config.yaml
d_model: 448
head_dim: 64
d_mlp: 1792
norm_eps: 1e-05
parallel_block: false
init_std_o: 0.00296
lr_head: 0.00801
warmup_steps: 200
schedule: "wsd"
seq_len: 1024
train_tokens: 475900000
dataset: "wikipedia_en"
Each number is 128 + 32 x the weight over its row's rms, rounded and kept within 0 to 255. Layers, rows and columns count from 0. Numbers have three digits each. The size before them is the row's rms in percent of the matrix's.

# layer 7 attention key, 448x448, rms 0.0773, rows 125-249, columns 0-111
093:131086103096101102189141129170111110105174118111118101148117126142104172179047156107165111191117116096086159143126146134096117145080071109125158172103089080149133138150104128113171122180125118099073091092122116160132197127116137158132121108184069154159166116120114099179203162071136124121115142149094049078065087143177134109100159194120
093:143113168105109166092169130136204185188150126139118163158141113131099139103090115169087102146120141068151155105136097131124158176098095088073091068095116116171117130122087109205173144138154203126078139163097089170094167159178137111077107116140082105155105184112116130116168120097135127105128170092159160156125069167170104169092115098133
097:122105103087151151089098121122144136140123113197128167092117101094064143117148112065123103108110157164113129138103082129159127103097082170170073168117125112163110155155144154150156160149174121074148132144156149083126203104080125128113127047092139089122094126135162108074153192131102174161135090165123102110156111122069129099172151145103
099:142148154060120161124074147126143090149112100089136123145163108124140113117147145121152148138070131150050167063069095104137147120123112121186114107145100086090086173144161091084150070115095117115109143126180156179140167073165188140141154124128146159130129057106054150177113116082128187157142089089055152171135153146113114143123121158139
093:136129175083087131141117106131142125109141162172111092112105150169171129125151128126120134144057137125114130113068158158182169151084074072100039133108103156098092112124115170079112104164106166104175111144168203110113120151129148129131124143161163082066137104149115132086120152128157107122133137133153078096101095122126176164093153149165
094:125117145118113070075092114181176101136116158144160161253161127088113090080127087105145128153174150175122140090144155096153171163179174092186074157191165128137133075120129121112141134103116141113136111124181173096061133177100160097136149104112138178124132134092183120103136131122092159137105113124116090199184144113129168043150062104122
098:160159113085156176123135135142116137116152119134091117115108148130168101132133151076141119084084100039094097136113152126135122125141107063115162124061066140153115120118163110144043125126128186084151100068172137119116147092100119126122101091176149095110151094157078148146116126138124094186126139098089137126119118133121183098137057184122
091:153110128066152106110094109145130096187131104107116107184172154080101034120146130108121084118109134171152134124155166098138077156132171099101065167129147127100088130109132166157122114083159138130103124066150102107125091182156133121143149141147157153117185159112160103103121128072116084170106131129091072141148142137095108115091146158125
098:147072112117103139132090124105134109133068093189122166097108119084170115100141130110137097142121172143138183062091137138152111120173168101171121131160114098144179169152128110079147076143179168185117162126164106127181204089111177185138131135141148124167100131125163128151178129120122074127122134123104142154133108140126092139143155070099
095:146104158115138107174111152166138123161096174114142123154078140163143123103127165141150119092120129060144101198167098120110143141097168169111108130151120151167113133163122093099116101102151086131115125099128162199104193155174141162144141093124151130227121146136098086132085099119088134145098091143142113112144112144178141099102088097165
091:151121183084118131156123130114134068124117105188130194078118081185094107136077179156159126127118166109125101106069098139096150127151097153078156088171115124118087094096114127174145104141071170201135150140178143133164128086135073161120173093148180147150109155153130164144132140154123133078118148089137148139108124204063136082176108098091
096:148185155138108103130187113094202186060178148163109130068108115204156129146120145128180156138117191075185076139125129111125120076166072165087117117133114120175056123090113105197092153084142138121102111140068143149118103111073090144141136099137137146108145119183112219113162128137137142148116136155168096114133162140087203154118094144084
093:074137184140100054117120139132079155065180130083178247152105104175154170098090096103114126111131113097156151138131101163142147139131109175136133077108073079088157128186104092117134105135114115108143136119110140173137119083090131241149152157113128181132059079088106179192129104147145181137116124088177149126124095135116154107181138069114
087:134086127168128160163161133084086127106168133129086156052117134198080203117137108096090148157108122159124118143111101143138179101163127091106150117076111150129114132150116147082095242172133142134178088106102135121174206122146166179136093168174101111167159156171092150127101170073121077143087196144098148084163131124120110193197119158123
096:101186133157149126086097114148096142113117121064195128165104162115142122203151135158135085109140162144142154069139180165153159141142131083082074120171140159115120121119104165087103190144127152108115139170121139054076102142113165172145106140108130154109152110114084126072134114094081127186068128085151139183108200184113106150078156122182
103:158103093199138102166183163119175182103166128133080080148215147138093149107100125118152118104167142127171145152102110096120164115132177162125119140121132158179063186143129168147135194132101106113138141138156149148133131142128133101108106131133156119085221168150130067098104104167132218099143135135123168117138096132106177152105176140071
096:092115108108054078146121125111095119111124127164184118114070101142096173137162122110150186093136130116095151160171129127126155140159118144153139137125168111144206120120141120067073134094206140129180123147094100091181182125102151117162109090151069176153113129161186148097134191164126078117080124132089144139130114166136130120151116054117
099:122092165130112103171130090087089167133198070033161173135090115197145119108100142129099147124111119129134065138152085085115123087154100077138151094128069138133151072137128113115121153109126130154154157151135107175133120112093198117134146095077133076127143128168130146132166102170171168109130185145163172144135153176146094101113210105151
097:112107138103078165090134062079157165138106111127124126061109170110120124090197136139129135136121091175120121126132062136128116048138112220183164135083097119184157133132135132154132106085171100103165053156112111140160179148127105105064147106174082146103096187177154198146174116124129159123144092080132151183116134130171156093166112062169
085:174147149049156106137184089129191119140067113133127211122176110154150094146102169059144119091124128098135092142197067069130121144164141175118132116102090099112103131123130144185093141085094177109079158114107145149138154134133121135154140096154145103149115088159117134099135117109094124165186152123191133116166138116142166122114043236041
089:173113123154136116125101146140147174164164136143184109084108128122130148171123106123121121092210127120174129126090135121116113170075116154134152139134086126183117050127142092076135102082101158163121159167142090127122196136136052173204167128180091168070087068143119133082118144160100101041131132150084044107168129135112176166119096105107
099:120080103119060131127111104052154117119111135130097135128107124193144136105167103114106108087138098148110191120141109108133100095166202180149173134191195123143160149110090088109096110111174148166142185140148120126109189064167145191128146148158135073157097131163166146158082175099113078098182131145090197100112130149131110161121097122133
089:171187114140130168112118118077151109146125102124136113118132092145153151102103162081146177165096133116131170094129117148046138160066089180142176116153112096185121102099040147156115126191131102103121167116131068107120146113101119158158140122147191105071150148151097146157118138124166151149152175157122068132109165113122142105174062092123
092:048122106109076157079124112053169172165135122122125148112157132140152175137091151092059176101118111063119138166094159205123125200111109126152061138088233126132165033088133144067082084120121088127181129174143139072134093177096117138149135165101109092063089126138153149090127087138113138097119140125122099071166144144160151141181090096164
090:101123167058066102103151140140135140076159112115154156092143143149130159118149121132219186189114123149124109138110154184124147086126075145138097130118131107193154147124103155079122108134142107077139110129118174126167169142084107137150134093184104137119155186145170173145126172142147201100069085080078102091080161133098147162096116115154
102:125133112125150152127068166136102094178128134139155114106090110135134141089130149141116148114108170120086168158192112134095129119099156183151103109130151139101166158134133111126121144093156083092158103159111088104157116199127110096180154133129124165191113071109149104089132128073117105164089103159148109112105055120131075184146118089123
089:178156163146124106165118132139121101119070120111104092144116092132081113156109099150171133155064141130138141109129108184144179152162088129040102173095137143123116125142135082161107086152124138195169113155176160132163101145146121077129161072155130091117183174171161125126136124134112144143128134089068138151112075123151122146123100144158
082:163170095072107088126147102095185164093078101113052146143149111105124136209103099074115140109097131132138126136152103108114096119152151147126097171132113086128111066055138163225128121150166144134141164134133146115108124153098149152171117075137192159147152110140190095090145129140145147107144104147136127179130097157144107099130090214091
091:154185147086199152164153106146141160073133167112181141119083099133104139133129127098092140104132087123094149134202090152098140105073126123161137082193120166104032075147147096167154084122068153122081129129065092106118113110094070173185171112123181185085130115141132138118117182147142089089109121151134120143125104130159132110156108109107
087:098096106145141134133145118135133131129173138147067136104171160091171118171119140191060167130178157193118096088154203203116150127171139104138151183137211112119169114094154147145127150191114111147150087155154141147077149158161120113079150112117118160113112184076196155059149168144146150111108076136130080126116111096121132088171128140140
092:171085173119145158139134134188141121174107091110179152132099109096186077144125181119133116123160141097164168078129072132113131151166135104125146102086134130093105137096115157082165117082112070135070150154114160070148071149112136109075101161227123117118066102106056174111080083141122128159159132098153145172164153149120139147161151176120
091:129111139192121101135160125095158144113120189130097157129119153118076140153132128171115125163187116124161153145142132168180130150151167142190178135094148167122166164215166146156157035138065103148164144145130094152139117123177102112107174150134161085135142165157161114094132111089162153124145105165125176109090123081099079071105149037120
092:102130178066144127138117175126108094140126098166066110028095120186075148189142116157175160166082141115122116094160144132106125103107050112063127182114126151110158154118174088189135146163097134156095081107120162098143145143081117157143120116078147120181131157101140183160185063088110131148145045110174119127126117089105154132169102076104
096:157143120117184109108103098143072109121111045125153178086134132123131118146173123144158087147161136120183163059136134125157099153119148128134143108171134136040116134141109164100171130148090143187065157094113086124170103099152122133134173146175134108160100142110131120178092091159144108091160170147148137182133115141080067176109171207134
107:136158195076132130139142132158131090115181085170137157050121151104147109080080160128151147120120142058111095109142116091154141106103120171172134097165181088099114175119132143071119083107100158127059141103108149175160130146073126158143110148178134212095083180131127185092129138125176137095131156119112121153113133122086152168092112149057
097:104177162136123114117115113153059116146154152117160161161154112137159081084149133167096127141143177197113128171104126122113093132123101124113130087119173118114116186111118100092114174111110130190081112145100099137086036153082100101078102136067122186166103137076120175153150150149150138115143125125160108093128142101109134158141132093149
097:133120119166127150215132152153195175126109137107091101106144115171079131146125103086145120110106114135140113154145081115111149135154170172160132137148148126160060191177078117122147147123101080105129098112157153122105177100160128115165171168118184143157155129119056066182096114153113136146101132132114096124188087112111165145150096074122
098:212082094129170137168103134136193158155083128125110126113142122134103158133103114100117092115157124151131162101122093134170101147081106103143128156047127137144100132155157096140093112135087091112124117160134132125127110113149107155100142145076112065070090051193093131127075089161121226108155148083109138070108105108140183145155152161156
093:131129109174069123138118086093155192164063154129160155089078116190131096073104122146142122149079096145131156157150180136171106152151157122121148113089099082202151111141122112106083096121150138152184095122159129101130117078130143137123101168135127084202139153101094111194116125105129159121168155121109081075119114125112119114155114134184
087:108052105179112102167122101119110124136176161139122105119124160131112140117141161143139111116203147157130077123119129137162146154128195164139134140152112099128130137133102129117117133137060058142188106086136116166116217180144163142082142125142174128074091111111090143170119206125092119140124076179100181101128088058101153151157193066152
097:126108135119135141137124173163184164111095126123124092079105129200092152123100113126146120117089133160084113185194141127136135145169139174162111104097144146135143135133087135108097184104172149140119097157070153098113079140115107130128115129168100123206189133111127176170116168152101156101147185105150055103106143111154117118172096169147
094:089109105133165164173147158166100136173093090177108087142133204131064079175127125172125128191111137134158101076120099083126109107094128147133116140142103172075101124057161133122125179129112081108150137093147109167142103145135120125116104098119199158154140125091154084154126159113123176147118135104154082190125135175121122087103121123089
090:080103128168149060112115158099061183121149129175063119080130164143085139201154126133102110115132147195160084128106140167149157120173151153124151100084106139103139134124177135123141158170098133166151142098097140190149151136134124150141175107094173089138163150050156140141082113094109121127155126115204137075109112094116116171114185181124
090:086191129065115153092091092089084120137179102114097109147123153095095131119145104181155125141066142109102169127076160146125064093109107122124134142138130129135132153145092158171094121200168131118112190112155159173138141069144188162157127112152141170190141185144113127118069160116196201150130133044093140196067182219064112099144118201162
095:122134130175141136129077106105087180072118162144157157103130097099136129133124105140122094101095158139117158140167154150128140143164178144120109183121094088150171150140132073113114158153160132120195099124125108163126167104143131156157111131161082223171056105024121138131149169143083105094072086037130055170140071172094128160152129114144
095:211079109107164154190079120192114132137115163105094174135140099168119096085113169067111101165097161162140112166122071080161154118098105097091155101084047135117145186194123128128119169158138150116051129126147147189103128133174206091116134132100115096155085070184105176188115134121130174145132177126119147113176117097166149151181109196155
090:042109085103070127153111119169103183165196157169074138117092087195160124127119106146118153153125183144125110130137125075162059097135127161106180137115068139107114118116119139132173095175133107116089186127133172125126109111173161145147106149141172173084099118129132147114123148105155184147193129169108143136089154143124167064151130154089
093:129142123156138135119133117106127123132136080184160177097179152128117118148124155145135123139133130121113130131130127123166068109164107190134126127094114091133144146131135119134098173097089127100202128129123097065145112147102097148064098130164143104146112107134071112139109128140107118124150185123122116124143132114115126154157120152139
097:144111158124111131138116125085127079135204115116114112167204069129124173120167119067140140105133109120084112152102099088129122138143149140084092150160171178163098165129075158119154200156145129110121120148176151103087215107157152145091102203089119123165085132104120034134057105168148141111129096125128158138124110149137158161115146122145
087:082128153223170060112175132103132123144175176112103140156113169102101101141134120176109100142176152117150134177070122168133147138162102130134165117138103130119137176121173097119161110130136110191138137160117103177134181152143127143144118140083117169171157138076097130138144192100144133072160085052101171155088112147112106117146141108125
087:090153092118151147105109126126117134155159110113164105103094135109130144179103141121116116153140099164144130142140135108115092047041096171193171127137185134170151155080133076046102128120070129110135079149114056107145126097131067116141168128120108164093101091137124179116142125128154064099093152187105121112128149097101057163130119108182
101:078168106057179169112142131150157090092156119145104096144158128178189114119119160115137198171126170140119096173111141083147133107110164106132065113147103093062136100095164117173178135106107111095113102095155178141105053195078125108137107144104195139133082133200136113133161126079181118079130105202140087117115111149114148095130149136115
094:119136138132105185070145133107125088157196140135128090125164110109140130136120120080160135117157080108099050140116127116053184160045109142122128119145077118160091137127140151097191170115131169132096101112160139198168179115104159101136100164104132184185104130058116112162096114148124118172149169148089097141180148181088112170078149133111
093:118222181112163159141092089078138093161132085095149137062122090134158117063159118143125165105097107130063116158131159153066128147105111055156114119118110151137157116142125093149145114079172157139157119127087080146181164145120117170187138161140066139149148168179093131101167118125104102086131130099137076161114138133135171131110102095123
100:127119126071118154130111114218078117123097113102206136117121098132204111101080144146152146095116104170105152078187138104154149165137137085117125105169161109125105095152137132071136119086112172133103171144104172106088075119147159116086148150166133169109156147095146158115092084170158115117075166118140071202151135179102137117111130108082
088:147151118119118095106141098118167158122156155048091159097148189135108148163114081143096106148161107163184145117088092122131136124215085078152127164120107149182117088152103161165108144173177164137113160166169147145056169142138134134094128091148122107145167182111167138113153148141142179169150133112118152134148144135117130068150122122123
098:108095125068113089124105118142134148060105128129147162153074138151150198145097103103111121117072129151145080187089155115129075074117146135148099106108114101148172102159107120143109073096141111093118137125107096143150162123130147222154112046105126132103138105155145183160141141097137118079132146217132168066178143107124112085147196096133
090:120124140145155109140086128157146144121056160133129128187138103160157114095079125123143122099056137134098102126156144145111138129079141122113088096101176084028148098144132105177173133124146122113146117151127139137096067168134151157129105121085127185114085069148129128120083143146124173097142100117111099126126130179170159161103118173082
093:114176128023178173111151097107124103088096161062107157164129129181126129138180121131066124123119135192113175140131155156158089117147106150146170125126054117051146105113135115121137118119152149152122183127155099134100135103159126159114152107147217112165104137063146128192096091142145149131130126150207121074113080108172139068116185146134
097:076174102140108144127133124058096162102128137078148118126127155093109139110168168168143085126095116154093158148161136122139158143100099126140095074140153076148119121121093103138139128113167133079091192127083088129115119139109144113126154101116132120101146127187121133149078116151148130119193079067082207134076155159160196096122096100085
087:101136170140137096178099144141128101047125095147121146166161025162115124113135140100172119111116096132129133082203168148108138144189191152096117110146129105112132123139099063125123113147146123089117134067128147118132143081115152077127167107139129081096174118096116055147128087140121111162120097124197105136127188118108107124071105119150
091:093153171139170172117128133077068096088177089130178130129162093085085168154071157116105173094119089147062097111133135183095129076085098087109170107144112159119101109135091168164096149120175141092174116137109151160156134076125153141115109122080058151104182173125121106092156136131100082168130138108154146070142184139113137096101115110088
085:107129153169131121197148150108109180138134097085139063112077121148111208083151099088127154086128165149096104123186137044131084139125142113138204136115097106118078116144109109112099157090153112074150130139096079128125155057155153120166152111124111199115185070111075122140100118124180132167125151159099132102134115100098153142119101134164
089:104130126088128086120134142161139145121107106161123133209148112181139100111139171096127129160124152131169130137082167066116140092206103146106167133120125105104132177135089078130141179139138149165066157110132156074120106090145157149119159078133174128141142099142081099173119153055165157179076097096083096130156176117115114161114104157138
086:115168136213064178149194092094164167093101102093123101097151117125158108096156143149146160097101111147143141110159136122128185162149155156130118153151079124185143128103145148112120187144152118142131145130119174128137155083074145160160099132122142118091156180089105092175103158240104145151177172104138093175105086162133138203060162123147
098:139146166163168056164139181129131136080084173111187129146129102129096167160119145090175095137161109114133125119137087131108123109115118142110125081149078078109096129108131112127121118082129146126115116114067120132130103156070130159124075124135112138110116096102101135176107119158073170143160117149131109109134179117142180182141102140096
100:121109152116087129112141088100091136108142146110106130032094103121146173158136129107108096100123079115121081122214126177075107089051162137117074142105099158165123133144104108174147165142171130087095056087062128109151178156155099157164116158083044157120084126158161109089141142147108096171130066125135134128127136091147100215095145105117
095:125128104170179113123175134133128211088133103141162127119118155110107112071123093140155087123130098139150179143158115067049074094165127077130107163150134098190219126146176088185081156121131153159146084152132163178146146120103150151165186084141186104132165129101091135151129085086142178127114101147136154127112136137124157177160178088172
098:167116145195077068138176118138165095152152119113161144128114126163131112150162089131153107167161157208100124198135126127112185142123181148124132154174112120112144109133098094104120134120128084139142145130069084086115152107103112117233127124064136105106121149120164171145127125142120168107117133153146144151148116123129075093178114113140
099:135160139197147120087202123167087095114143125137130134172135100144122124155098177110116156139085170166153156044133162162108073130147151115117160149137126115088129108130095131116111137118051088103116086138100157117093101167150182149097118096133057155126095101190087095117096112140115137037100183135141118117131118146154209103174136155111
104:028147120164134147143131177159126125127099079174099106135200062125134108083153138147124118128131087161095150123121172145083139179161170112138119166162099110080126094138099123132144102105134128127147130138135101109110146120071198143158077125171118158137153194105107085190120176116119123147118147107163106156152141148099150129152151106128
104:099195100149115108135107144167086124167159139093069144115141123125056163107180145143164172116105119173153088194129123192093167230145166153167110162058153128146050063146094161161102122121141076132125061132116126114096113149111120093117124127203084169128134143130125155115123176126097078138121113170167137120145124143118111074127101134161
103:124127089159111175196096108135083138063118131113120137155093131123072119176124118108084111113122152112122138162076094070090099093117132181115069128087112134109129119098122111088111091065113112122132149084137085148121171135117118117147086177080226192163135121143140134163181084157137101179199089098154168093129114135092111138096122146109
103:134087095116135109113124083137152180049138076116155098165142164124117099075102136118126109108155128133152089082132096126177144131111123145099132189083135176119121153134099211175127186114113183082182149173126170106124085115127098161182138116143091166113148115109128128132133136105159095155168143099133121130182062139153099132117121162190
103:072113126174106112102092182101120116082146082091129079119069097137154089105096141104163129107141131168086129103147106159118149071030115094155175138069161172159183126123152102193161139127106112091096086180115155174147087105159105076130061147130109165124111130189156168120133145109126146131135109101098166126100158113158129113108112147071
094:095197114178069112130074118135131158153164138130103125227122136095115200106127142175071098134105126114053139124201163152120175125134105113120109158073114114144124114069134044096124165170090107072128098146123151149111129146131089103124074164138186175115087143118121134128145075094099142091114133142123131131105134140132131088139187112123
096:159127142128131132174127110157078117135104073139199125119170111099122106069113087073168147117116176114041120182164172117139107037178069111171149152142117124172119100076152169167127152135142183132129157120153177083103098142161100110138143042083071122093188133071125155145134078087101114148089153174125105107100145165109079086109119076130
105:102115136110103207149142126141079105146105118097088139093110147129084100091181119166136089132128070087124114156099118098155200137086122186130157111131117123034167037125087094210139080099148079131100132090104089192112180168113107147110145146116131122106133140147119132166160158092079124172169084199200158182158137099058148133125093103148
098:106170133132108176123077130148146143136170172126155134143124053087109164105078158122134181123168094145150114095158099142067066202121167093142113072132126093083146106162134121105131151081136032125125106079105147087081094144085127113099151134152097137121120092116102131111139168138134178120081124090111074104174157115169124201130124129151
095:115132138166205135048135116102088060118130228132091117141146169114117145174105157176111128096110219168134145107157199135142106160154143164098162158084128117134145161058141145055120126099118114127155154172157171151102108144131136126144088157090109131147146116117151136155177096090025089133150110102122166122090095083070150132164117101081
101:100041134108116079163144173121145111150111105139064155058106099115131120110125163121169163086135127127099129091126086084105117080124083112132136124128130155153152079133156129174151092104129139107130131091120113134174179103102137109150053148088148147147141064164083116107162173173133133130173158195122070124143193110158117177178118169083
104:118083137117146119100200107183152114111144143094074114124102163119142124120077158122131093171143154096131101157064136153107110145156182109108123144109101121108144145175120086142121137139098101204181145148187192131109112114123174097107171121134217170119082167141076064152114154186117110153131049136101156173126107106183094115180188145063
098:158093135153102184132157111173106145163151149072127139105135128141123159164091055122114109096145102168125119169170146130125117105138141090214177118172117131132088150079142109144115152076089173110104104118142108079133171062068111137150154114095178132160162089053103108106158098098169087120074116190159119115155124116135165141115159134138
096:149087053124158084125078131188114107148116151154168084179115127178115071130121119171135145056117082187195166130134147154082103173157140109186124172093077149182111147181118138120123105143190106107164105071150208169156147171114115125106080116114161127131134097153109096152127167151103134093098155167075154134136095185122123092093136119127
099:117136143135106136152163176110198142113203157083181152126145191109143166148183172152089159124097158090150188160182063080131127104136079091137163069083157132140146186133089112111117135110131110146117108121128125116110087216108135178105084141148135133116095124118141105138131126146203150108090133166126141152187132186132117075124131095113
105:130097141171139126125085167080182110134165116105121142144154138077097161092110076097150147110113170181132116185156152104132152173125155168117078032140098082134127081139175033097075102153120125098144144078085142101130099193153167107185113105102115108083111100136153163081113141118128100092192123158097085057136161141130118118112141120115
105:110128145140143093139110068093144083140092108119095131152103110174163096181131100061148166131130133134162132088106128114145153171103169156099073154137093149088149052135119137095113096195182150138141151141193072112095150119081097127138141162058040131118147121114145170103114085136140096140127132145173118130154066111108157146117075051144
104:164088078175184110087100115013101085089070137104145148182172113153118139124127187162143126167101142110181110155095151152083138181117140099136080134133113136167145131119187125110132153098145112104125129194119083069084156141159102125122133102069089130099146165125120118163123126127066142098150126122124123065045104127143174131099086064129
103:133116101129142126140129177053095117086136106126142167150106092161126161131137153139172127074118129112113136115142165156169107139068154181104091121098100096114152126114168148187073117112163175130120102170111142148150141166183124149132172086067152153132127115167133160109129120079111105197166089050114157068135134121097136162126133145105
101:111180069159118060090099141134112123145093093133157166112156124087088186114136066123138152141155116144145165172174192158103155174147153228103108092137125083125085071139091158154170086122147087079177149125044033163119154150186068160094127123162180109168104104113136155134131174084153147159153150137130095123160061091080147122147122123201
100:135162117169122153157124098120107096140150132154171043202094134116140108136155118093129145118150115169108154086183168169101076167163109088139102132090149128116141145075113149163106159168115151166082123148111093145133160163116116111120088133069137077106105164087156150129119071143134181170057162124143182126120108183119158097137139122132
100:130132106120048161207076082068112171204128135124155179144137123183156140150075061136113118116140131199107124111153077136108170145112126095144118131137129131089118082120161117152194139183152137117133075085115102166143107132209137112173081114125135086080111070188122124137088080130142065115143093138112149111162091123126113130074094126123
104:152132135097176101111103100159114146243148138106119147123124123123161097154110104102102120107164105170170131140143125119101088129131143124164104134105063139150076167120081125113099085136153198162097183090173121144182143097079158129146106121124064142072172166146128110118140088062122143148074181119153098107128164131126166052134158130137
104:124133200119133108093079110134087145186103064076096153065141143165126117152133158108197143093164163096107116107147104157133163185130068057175160130135078123090173129116141180139192124184132142173143109124170134129140204129098176125118143181131085137047170150174132112060057083129181113157091099173140140127121174114061156103164131133124
106:106097156066131139136150140173156135081148133131164171136124214098128080134167145131122159131169126133159174137138124166151171082087135135135133135092134095141078136137108101120112112091075075182119100128135144133071126157129151164137150145143086134158197158098107134187139197140146135132103126104129096131046142155192095165138153121157
100:142107090143126162175107177151141073121119068133145124136159109138148133078137069112148145107111132125101100069145099146114097170136113171090178114117134048073138109104167119179107141100120087086158135131083139138188120108180161137088083121074124154150165103128117132099189127130129149167141124083057143139117162166163148104106198141111
098:194065122148227161088109084120075108142174114117111135118155141126172187156079096098087155113126131123131153077200130058090152085187170145132123116169098145190110107138109084089115112100162090056167138115104112126096165169134169118102114102080206095083118128115119090217114100133176162078105123158152136140141159168085126138151152133142
098:115112067117142137140132158161097129139147118137121098201136125157141159140207111154156163204101134147071110053157184150134157129094051113133130126148184125101119138113112149151182124103120177145106169145138106131160090119064110143073032158059127175146156182094076114073155113081097131141111135183150117112077121076160107096065112147077
102:116131121137071076136129075128120072156123185154060147103082064129084129099143120115147126077079084111143140076107166087136148129170097114112150171141150126118143161134114107123154123108164184143150136081146155082137159133168108107084093141142170133117112167125121147124179155113101036089201129168174155147154156148136108123141131129135
105:152154177120161144134157110111165052097168073135146117115117106155145113127153097093171183119173118134088143163097087211119135139065121162118148120120131113112107161104168135127100127095045145177174146157134074135167132086106142118106144152149139151152157077140155159083099131137119145123048110118152114131171126126128136154103139102141
102:122124142122152188158141099127073113134140128166085128129185163141181093165114096104104138157097054138152106086138154115164135138136137137085146115123160224122091157126080115141143155146076180123092170163145134020092164132217135161100188075110064121142192145099119094158140116103142100129147176083133155113130113143062128112125127141141
099:086178188113115142101116172112156063093169109128134153107152163073118097188127114206146125090072145117097119118111128169094086138226159129116129149120114131116154155130182106113163105165150141171213114132134115191100189134109068132110090128093171110101161154116163120098138146208107092130088077096108133128112153163142135149089156193093
102:090163088084122132052176116166182120115099146132105163147121047081152149088085133144120123130071128173148117168130084171176061157126209201127081157165096102151095092112136115124189079147152167132158149135057144108141107061172148130108140101131166109120132128158080162140092128049108133093095181110147081142142122089116188167135137141118
096:117140130083118083112074141138124084149114134122088131163102129138140134082190134067143122129137105121077112188142128121111163159120112104126154155139105149104120154121149142193146174084094128133148117176114154090149087131146151080118146093098043122164073123123114095108085124149106152082121083089100120089159188131084122101128118088152
098:123132150107113154154104136109114140141188160095178152106142145127108182139153125101155108124130134120177123101097104112139098120104144132128120128111098185109057128177121071078139142128164148187137070050143105131150072117122125120133131171164105121111105130180160182172119140135193143124116105193168133097102172115149100140178175122129
096:113109157078124145077133122111109155176122109148124159213166158127104055158100095187095128115138105056117137148143157228161113080089116115160129170109190161067105117134157090192042178153101070083126147154133128089079084108177157119116148157105121123186156100114153141116110109146068116086113173151108152117106115167161175111108102125134
100:139075145129099113098142150164123142128101146129112146118135127123121132122082151172112141167061159111174172079104095153155151120107148085188146134166119111139169109134103092164094121103087113076119112171118121141115141219119129172065113138129134105149143170152182154052113123120115099118115117135117163130098123186149236137107147108129
097:146208079168137164138139138090138088084090136110175169138180137181156111162101086105141181165062166147097155107129139113184134132102152137115164101146118102130143142127144142080094113123092125113087098121118139148061138124194104101137083158092103119129129095191120159180081154150161154149144119115116176087084112154073166056105160135146
104:173109131143119133120144188150143098121129112132172091167141137101155139144166132111147161128120160195164132116165138170197173173065140157107137096065139152069150086161138170086118127043104161086121141129115198132154127133106118087107085155059116148094132135069155094160148130183086144128159075111113121143109120147142123156155158115118
097:079115129166160095128150127106129201143105139145137083062140109089109092144150131118155193113135107123207188126059070141107122134114100151139104186112162145146091060163136116105119056158185115123194166064141130142126107108143167107099138093167130112083220160147149104122087155163147136166086113125154095137077190143112170150110144049059
097:150027078052135107157114140090105103073150155175111137137132095136062090086139082137060140156176082114153113131098105118166088109176150117167119110126173087128088127142129113090112134163090089084164132165124171041133047138141106141103176130128133118093121116136193161196075146123086089084132043093181139058084116137141146073172158201112
096:110085069107137102120112086155110148125196144072106162162066212179126113132097091116188115150184155128116090152120098097143112152121124163120119138154122123128092115206136076122091101100120137165106137138135143162136087122102191097164105138178113145141114131168140158147187133114110139135129076099146137115107141147143096148144146160133
101:186145129104090127134128129145140152145122208128126133114092138150166136126119102226085066084133073150111094158149141116105147102082170139152193081080148131177080157189094061147129164125174122096103099126119196174124151140113083197160145116133141121140162112104153101130139160222156151056070116138139123106145149124072126063113139127151
105:099127124161153154119117087104104143110152129096136107195147143127118099090164077164052115150198136087085137172077113145102116176156171110122136162066138126210126177107170140140086118118100167129142113177135132152120116169139118109095123114072120069092088108133171098060130077099131135159153172120127113130109150131156113154113079166120
098:111110117121107129127217128126143099118125150116205150141098109171131169120136141112193185098153107107097134119096132081177075173115179127129145092121129155162133161101089120030114172098143111114139168068133125209133197177133094160087106115160085146083188077133154143067116128079137125118128112106106072147125163130144070145176140106099
101:120128137146118119123121098157110101110078111138147095094141141182165094067105151136126071164099131142130144082144080156115094088084084119137184198185145115148179107113113105106132166146121134109154142094120107126129182103097155075186164144133148184147167153132114118132186116141130128097196138163108201079169033128073123143157131107127
101:110096088137115135149081170094132145167181128158161073142174112039104118139110163156117109147163106174140154159136090111120160140133146138106096210110143159107157068139097120064095149141123085085123121086169090139160159126170144146177090151137128088141161175112116101125183068140097150152121115118107175114134199184123084095140146117117
102:069140160103085158126096111163119204143109185106108126098110158114085148080147143110110104143151135092108089155181131115149138154123104130134127108178126065141163094076121130157180083145155179115126137107128194154157130156143097132086124145127121111117086198081180152128145174134160118172126136097157113161175102173115117146078134049118
097:129129158120214171168095090109099141163150129138113092113134107154118147153165098072098198153100054154198177174139083123123099090119078161152117154139150097223048105142160090121066087155137146144137106066134198129100162153116137120138123100101111185106154114149106144104141093146114077112134096133145125098133173090150085121149097110133
104:122105102160107118085123116075102122088142146169155116065051129141131125176122124179172158068142158131147110071140133210135152153062123112202107056153127155122163115111163093108098107122154055230156135118182149151139057132140150164156097177118082111147102108148121126033164154162095134077139145094093156173131087119120161111133123172117
097:164082096163081095128128174136093078171107112171120156082168099134105084096088125149140165092105118149092137100125122063151142102208122081115154104110130144219111098068079113132170166120090190087173154169119077171167151171181064123135141163152146104174176166121090136114151109086161145083129168100084133071154092120097137128153139161152
094:112122102130114127104100091105197085069088061125129164140112119126092066110124080172114168114147136173107145163146104145102068129144159125130167143091114170110143182095099116108104109167126066065090140118120107144146107124124131143123171108100115148099153125171119142153063081111075125113131206187116087099111117100180177150157101146108
098:146094086107127159104121130056096123164123149183155141138104132117095130170104166140133113107198140072157116139142148162072143124052111083131072068125109120093130125130136121096079126124163111064113115123115084086117144134142160084130154126172101132154087132113099127135096084147147159101118119152119142087145120131056123121119158140184
098:042116110180116051174117132137154148147164140141165109164169206095124088121131155111158083133124141172123084145121141184149166102148186131126087128138092108161113092104119100097168161100124085172105152101137160170114092125167169087221113105142179110093119145091165160140175173156140147149140129110100100077129121125145128120136090120116
101:112099104105097105164118129121162121115181197125089144135093169064104103156134100181129077090128141150149138086109142088155107114134115088154103096157116154063074138101144126104103149128142156134148116112139157087101053101104104129115153143083141146073165120067124080167102134142143106122137104092114058089114143144159161060188126190105